From a checkpoint of a small transformer trained on Wikipedia.
Size: 13 layers, width 256, 4 heads of 64 (2 for keys and values), MLP 512 SwiGLU, vocabulary 6228, 9.29M parameters.
Each number is 128 + 32 x the weight over its row's rms, rounded and kept within 0 to 255. Layers, rows and columns count from 0. Numbers have three digits each. The size before them is the row's rms in percent of the matrix's.

# layer 7 MLP up, 512x256, rms 0.168, rows 304-367, columns 64-95
099:081106132062104143167123140145127135149146121172168105099118084148127216134081100161116085166093
096:161091169108143156073163105106116084101113168150151145138124165183063094102082124105114136155149
091:106198104119160155124104131068126191123143135087123149179164101142141160140151137125123092113142
093:175099134121092116136099094075105107132173129077119118157136120143141149121128146092113163124125
105:126179152116109135098114198085163137161090113178122142080105202141133111152146160126179105121095
100:096067123158147120175178087135144121178111184102148103123107100150120171161104136100102086163160
097:167105156154132136090062066119144166133112171119145101100109119107091114119114182109170131166131
099:109137100112169178113142086102093138078098181118207140158151054149124042197134137097155101167100
095:144095117128146125102099127146141057182210181114111154116088170119148120105084126132085115121124
094:150141119098111116144164114159133122110136159079107124173094104193118161120134151101090127165079
099:091080180152165080154111142114158126138177111091136096132116120182098093097165116112119109165137
100:111147182177182140103123129123135136121128158110146133110131167068187138124147082102110108123141
097:136223138121146099093144148149101108123185176172122158120138123112119125129149124192141108111112
094:095127113069127198157182081172186087160071206057123155094120141135149103124159149145124133137068
102:149132103132113113119032167174087157161114092078105189051191132160166106122128128122139137092106
101:111119138120148049121171171083045078155110118099114048055141157108190127169097120105109145139082
098:097170168082089089154052105118184105169055134161107113136116104136124141168142079139169120145152
098:152104103166124112188170102095133141102142134116114162149125153165109120117194114061072105077073
100:107111128130021132117136138109091142110110081149104140136171163096129111093167130114080130087148
092:094128125196115146111156138158209108090131125144144074102124102158069096134097089157058164115101
104:083152113142182133142086147095133049124217106126160152109151081132131173150130128137113167087092
100:143138082112163120178124139067132106127129117144128090096165143079147094115103122145077180130088
103:128155124185094169113123121153098137120110161167164113092141156157125103103158105137164145111144
107:140138163095164136085179118118148171071076102189113106142168050136109161166146142117099118096086
095:129179121115120122156051185151158227153080146105107175146139147088151147202135144169127133144103
091:112127115080100070074177178162155104159104064178135097152198123155122148128062084146145161153124
109:115107113145117109119094133100156125142111133024136149101119129176119114097189020127139114144084
104:135124125158123139082131135185183111083152115145156082162109136133170167115200135088108155112104
099:088164139113166151124133194123051149089153059102110052146120156114146119161113176208117151150101
100:136130144171147111128137174139120118177163136092148101125141161131061112139164184096183088154188
106:134142104166104143056134158154135125188146145073079121138137146118093145097142097125212118130155
094:155119121125147160176122096121119135093125204154113136094077101127147154106083110163068101107164
094:131146107101134117107149186100104053124120116103099119104087135132146171173103164101123109094107
100:108142102124115143136149150140091151156144164112067103113118134170169143179135150155097190116123
103:109192051129105137121114133173091199184159155141123108117124112121084114045092131114154203176112
102:199158143109167131133114081152123147133099144142122132191140125128155182129135165137126101225136
104:117195126090094135170170079065112123125128145190061129079143145144148185134083144121143208160101
107:119117054066121160175147114118135138099104144150152138139111083097122145091143140181104092122101
101:123127189095112111116109100102116124101202103137125114169145144143102098116127117107161119099106
088:133105147090128150126092132136207196158114165118136140097082123133119180150081111133139094128166
096:129086151143137117136125105112111121141085136083191151105063104127089140196101121081133133137134
099:101118092075120052188143145070075154116161140148095069107122176110064158093132115128193151120168
100:123107153142149110108105148071242111104140120168144108097115104130153088234104094070142126088140
101:119116130072099128148147075117165173132117101148094118127103180144103161128165123110203152139070
098:124155104145154198149161139099102055148140100119114142172154091132134085107171117140099133136126
095:172113094074140114115118064205100119174138123192105123087098209138064132100108139119080064133104
094:136149109125141125162145131189172110114122130159188089118174154162123130116120125115139103176163
099:201173126137207177121138198162141122110175153162165088134135091117140103205157131168169149113128
104:130086141151109128088130161218102117106034054126096116099103134097134139106095129159142123074155
105:160084130158193162100130091134130125114113150155096095141105117124142091076135145130117091131163
105:163143153147088162185137123106117123097151128151148183153126109117170104187137121127075142151101
101:069115114138151145169168111143185118112161150125184154217114133087167126140044140123143180139104
098:162102135152130143155111167174132129124120084137166164171071152144089122148143152129147118091149
102:151162133139150133145111170131162155095177067112137141092143150166132141121138135141073113158170
102:142095111130101080117125176114177127104133141110166101181158018155090117044075149144096108153127
093:141158127101089117147081105140110176133141153120092088098129201104123124117109142144177130112152
104:060124113089127171112146145067142137074120101110113142153066141100080144088093148111094166113156
101:122170110133130086142109131128166156137148099214140124066137192210150142081072154148159146103104
097:094113121080136166172093175122148138181119160160062109101051202133095168177123120138169110151137
099:101103113135171155091092100178125116114143152085145073164151118101149142060140152128123125181136
096:116158184117119192145131126118098095113137097096172102175163124130159138111146060120078091125090
102:139153174136139111130089204143159160149123146145102140114109183104155146145104181164164163110088
105:113089127149119077124114155130094114102102094116125132103113176122134121166161077101141099168056
099:162108108142135160125126147182164141102146136149139161122123118085122089089097074167139198114119
# layer 7 MLP down (transposed), 512x256, rms 0.164, rows 304-367, columns 64-95
100:137110159142111101095145086093160168137137137141099104162086127160088116118173156116094153181122
097:133135097130113125226131112165135026127115145141138100049138107152123068195057109135088141119150
096:141055133164139117150141113155167119121099123163128116085083148131149092112095087140167143128123
096:110131097120131166131143126162135108161159168130086134117131109183140123129095162137089080082137
104:147180121145111155120111172149194086129107191165201138077146157120116128156107105093143119105089
100:089130138169169100149102164121076128135139147130155140107117156155071108071171071163120152118107
098:123114193094083114143091096113133195089098142088133114121122111146095091167124140097117101090109
099:122145129133088129133103158111167210141099099160153145184097105125122171141131047076128146123165
095:161130104122155137153097068167087144091114114175154090076138102187152119103119130148077105167094
094:154182133118146070124114105174096133163200136089135156113128140146107131152141129159136088070166
100:213130192104136136150186107068094127055141141131153065156144152142150131105145137155153108156092
098:157162153135123140157159082068198182120140124150162211056118157111152131163100138115160143156128
097:152153087157161192125130144114126209153115123102168145089079183121114131170122074156096108147116
096:093073149149148170180153149111157127171122084088140073120155145141135115108145145144155178109108
098:145111136108125073151134099136146185135131195133147113112101152100112123104097139110164109162135
098:117083134107108185203170197130115092131105147185153124147173137152135166153095168139082125067157
100:130170140130156193085137104079103158085162177095122119131186130084159160099174149092146095070121
097:127099110083087195128123117148154111110088197152157107130163111068127148125114145146110168143128
098:084102094140118139098163094136149202093096063111171110152119157113091115122090102132151095080152
095:066107149119167146083125169144107109059166175121141146105100100100114106101098172173170152161100
108:117158104125140088119109137096187122136119087152088162099204128145147156141126149095126125097108
101:133155061140136116157120132076143070101139085080136117152126103128105097083133120147085097146129
099:070141101145153106151175169118161076114182188151185141108109056097142148132065106123138118123104
106:114126108131138149144135156114121114138094158113159113186153131117121169139114099116116102124135
101:107115104145104139090109120131116103180138118109162132120141120056123173097106161189131105136128
087:163134172072136157134120148063110104104103132164149103094136189111128069173128098097128153127187
108:166089172132126135117081089158105206105191083109153151118109066166167182131186172091177093113157
105:149176083133120119091171098087145113153129142141123147168151152137117161104169128103084132155059
099:157107068146132153192121143125131121123160148138117117156141147096106152179092115159120073158142
100:090126170164067076134029148114110154164149143126107100117127149110130076188191121092122115135122
104:152123122174150093084114184149130146127183145150191157109077155126113067095165131134098119084122
096:088172078136096164121109160182141095156119146135127125131117121135132152109104090121151114139164
094:132118116130175118163128113149094150178180118093136126135077168151102167147142157134115097145158
097:130127156142129143147167156165166123107134101115107139146145131121143154158170122092172108100128
102:103163136153103148089105163178131144121100114165122081120185145111151069100137123144113093072117
100:107112155123095159080102154142129156093107148148100150145151143085152157161151142098141159156137
104:147155120164115127197133125113151117119138120148116108089147099157083085127086173104130097087139
104:171173077138149141132110119126150149078098134128118105143180170099124141097138092107096121107105
102:093175154120146104151111115104091185136134123139088110117176113132144121089079126083153105079108
090:147168096111171107133124133131133116125152159100137058139093091124105147122085097071172078098087
098:085170133146096062056123105085141153126128143127069074126135080186135096075115162100142145164109
101:164068188161152064101177137096119157130130129108087123117141134133073119015049129157129159163138
100:094171113127110134148104136126189148136082162072094131123144131106182195108108119103130165139137
104:149156166113161095109153153162117153158159166127109081133137140094139188104121140151032123107171
095:165157083145115116172156144135125103138148126101136106144085120096143078058127143126145088144138
095:091129097117150105134149115109096134122170063130174111122105151106122135125128197141123096154116
095:126071081169161115134099107127091150137066132148123113154125150103113141093127116116105135169086
098:093160151119124140091106193113168111117090145109036126102157102120155138186121128129131139212153
104:089136147104148110147151092112149130137156130159123129127102157104121118174128154049091115148144
106:150151132170154165076159110166113124089101127143115091103131148158113149140140133101163142084120
104:091099164168129148117108147147152135102106085126082118137203105084132114092129114157140148126139
101:143139140159112185137124141145150153141227192133119097168107127119101131093094128155215124150106
094:138136109109155140135106110063147082151127127128079107139138140141093167095072155136090177182138
102:142117088104110126125132109070177166121167067081117134084172139129146133085160138154178182155134
098:085115137100098094100122116198152177148083161118125100157120128213125083086053107110120151108159
099:194111146149068105153096116153107139154070130141117135137132107153138172142117168167059109179109
105:022157108126144110099123120093152125124099206123133166066183161134133128110114049132153123116154
103:097100085162083124153074132155169137183107140166165127083139165119149174115107105093108083122134
096:083080090118173138141124191079128177134083125136144146093112225076073104158117054148172134156129
100:191078200137181127120065168134162150111115152174125083125118174128142055166114122088135124108100
097:144133126180098112183060180155166174099152123135139116106139164116106125201098157132168136109157
102:120124099099162156163108090162106128136107075111076138095132162149086111146096183107141127109146
105:162179161106162125109156100123130180067126162161097140122167156093143080139148053122165096148119
100:126112124124142088116048123091160122103148154178106147129127079118146159155209152103107159117151
# layer 7 MLP gate, 512x256, rms 0.161, rows 305-368, columns 64-95
101:068184159131147164089123141181110120109147155080127200130131159102125170111166111162118045078134
093:135163134105155128110132133056141092134150143077092136168166145158128150145153158104113156100107
097:108132107121120134142158074116180125141141180109145101111168078071128085155135094108074098130149
104:091139191147129088113060188122168080135127111125091141129128160114038141138124125123095111160133
102:178092135197152189142068138123041106163192171133080128080169063109096196109166122141149128213155
093:151157057147167137139096151073118152132115131110135100148139112111130106131101154081178115129118
102:121135080078083147120139120121144122116090160177073083161106148052128078128159133148112193122150
095:145151152132132152142128141158124159102125159143109103093081131146114104121206135100131142140105
095:127099114159133162131112105153149101098181100181160103054102152133142088109096098117109097131087
093:092150155151096123090133130125120117149140136094148116088110168097109091143081087143141104109106
102:175127106110093129142143125044127140138095083140166134131129139129136127127133057179138116087157
098:132161116103147160168088133181106139129167146175101108114097121121176124126109144132077132131116
097:110151109115162125149118149132172156148115110118198125084146134147082094140142137101154144113079
097:108158082051159159137153143139121149138140147158135194149214120142130147133158128148088141136145
102:188189138131187122133047114178172166120115128182143140161170159087105140120121108122126125173160
100:057065094091125150056106138087131134189138068143114067119118095157128100147156094107133130185095
096:189071165112101156134129091106134075121097143181103115162150131139118131137149172136109105148122
104:057160164167170172121136132152091149164142106180111109143100171154141163098117143093078158141072
094:120145073159082119150146090163173106146134086131103142120181145093153087101138153107095152102184
097:190151154157109157136148081083098153087160123140103061169105159197105184157133161142121119136126
104:107153107157160179134160088155162084124138164177100142182113100079201125115111131096156092131118
100:132169152144125168154133093152093162135095132197182089075114131149149085118126159134185184118160
101:201089141164098127144056161100115168109105075106155099121195167169149149167153135128087129130151
100:125132128118100128085083141136133139164149157126081098155098093124151135109168111144139123123084
089:104108126182091138148089108134129099156113125163133146154156122088178135122121139176140121085126
103:152137149118118113128147136110158128126168091170143185133088136120126146110170046137117123160137
105:102083125090078117116115126166077125173098121135139163169079122145152122079143092097152125150144
100:115122106157090069100146082109141128109104096122156100113168133165125096096128100141122139100146
097:220086087144109145151145142094058164075105139075046113150055154113115119100142128139127113110121
103:184101143104094100108097150151132105085121134159146048136127074122111114136127120082095181149132
096:129115143171142154170140122154134114147094211115168090093108118149102177107103094148170091107109
101:158156113147128119182114103172128130096177125160091122138148134133129135104147124115145159168154
101:117123139102135134177139157132084175174168134125160076130115222105140144147173144080065116050124
103:112107173132160145135149168100110161170127090088115136082176161187116100164162125092146073157109
101:142114084194139146147137106178164112143127147086076107070185157112120151110131153107124105124133
100:107146144066057198078113163172126145115076080095166135144119130054134104172195125075121117160141
096:155171186140044132134129184135169134119177182170137074151141056111158173150128130139090149121152
100:144106145134069117109130145119118125074103107148142163152116144190187134142157141083102121080070
089:174158130087125132113114096168176153156144098153113090105071080145123138122106115093089097127166
106:158130105117100150147078101151134125140132148133119177045155131126097085118136113120186115176121
101:112136139104086108143140165101118124138152156156172079178167132131098111120131145112195155114158
098:184115163106129106087129146134103064108130151145109069111126144172159097110105087148124096176179
107:067120138161090105104109119145086116137085129154126132138131133119149171087177102157039141052100
099:158102101132113175123174144142114121128142137143138100085145071173138136152177153067058144156112
091:123097085086107152123195084150136145185135057141113103060056120125077113126157099100133088111203
093:167098107154146137183181109142159130107117165045096107138141118157140118089147144139086116107081
103:116097136162084150087139107138134147131125131137113080107180207140083189075158170166071147112124
098:146135103140147150109173132128136152103118161116159138151155130149141151163140196121135104118077
106:216137124132154144086128152076144125134090071174100106179148147157121101106150127083141198077130
104:135134204170100123097114186109097114109117073179150151165128139151155087138105101149129159061136
100:177156141123145074082141176165121167129072184132156140113095108121081094135157188150134109090166
099:080126187152123100122140114105099122115155151102092139170148105131100136165146117131136141167133
099:127125060128097129121100123167127170178112097068092154177211128096089110091157133132110235064169
101:137161036164170154110108126129076125191126133122151117086123103113140109120164127136152144119145
095:095118175115118134182157111183084096188115126194167119103105162147184127108146097099093116125149
099:145184139092113128080063174145107144129129130098090107122132149115117125167168150048213123078124
092:101115088150107080088109126151107111135088133157149156147144083098116168119127160121103103125146
104:130129133092197160200136144104151095150066121116078108104121190073068186136102073154145120162152
097:106173143098136092122120104144074129155126155107125115112132188107118203105132146118170120094131
103:195227113097170137072142154179136097203078155144160111127076079141200107194137176113133150095110
100:121111114109134092185145114149123157148181166175077151113107071154122080097125093061127136140165
102:132048148048058128158142148156158108083038126157147122113130168122155134160178107152127113095146
101:133101135175152125169117088165099110110106176167151165100131129188134125087095082063148140097116
100:092105169148089146123115126145092118142162052135128112109144184152092167138170199134142108144146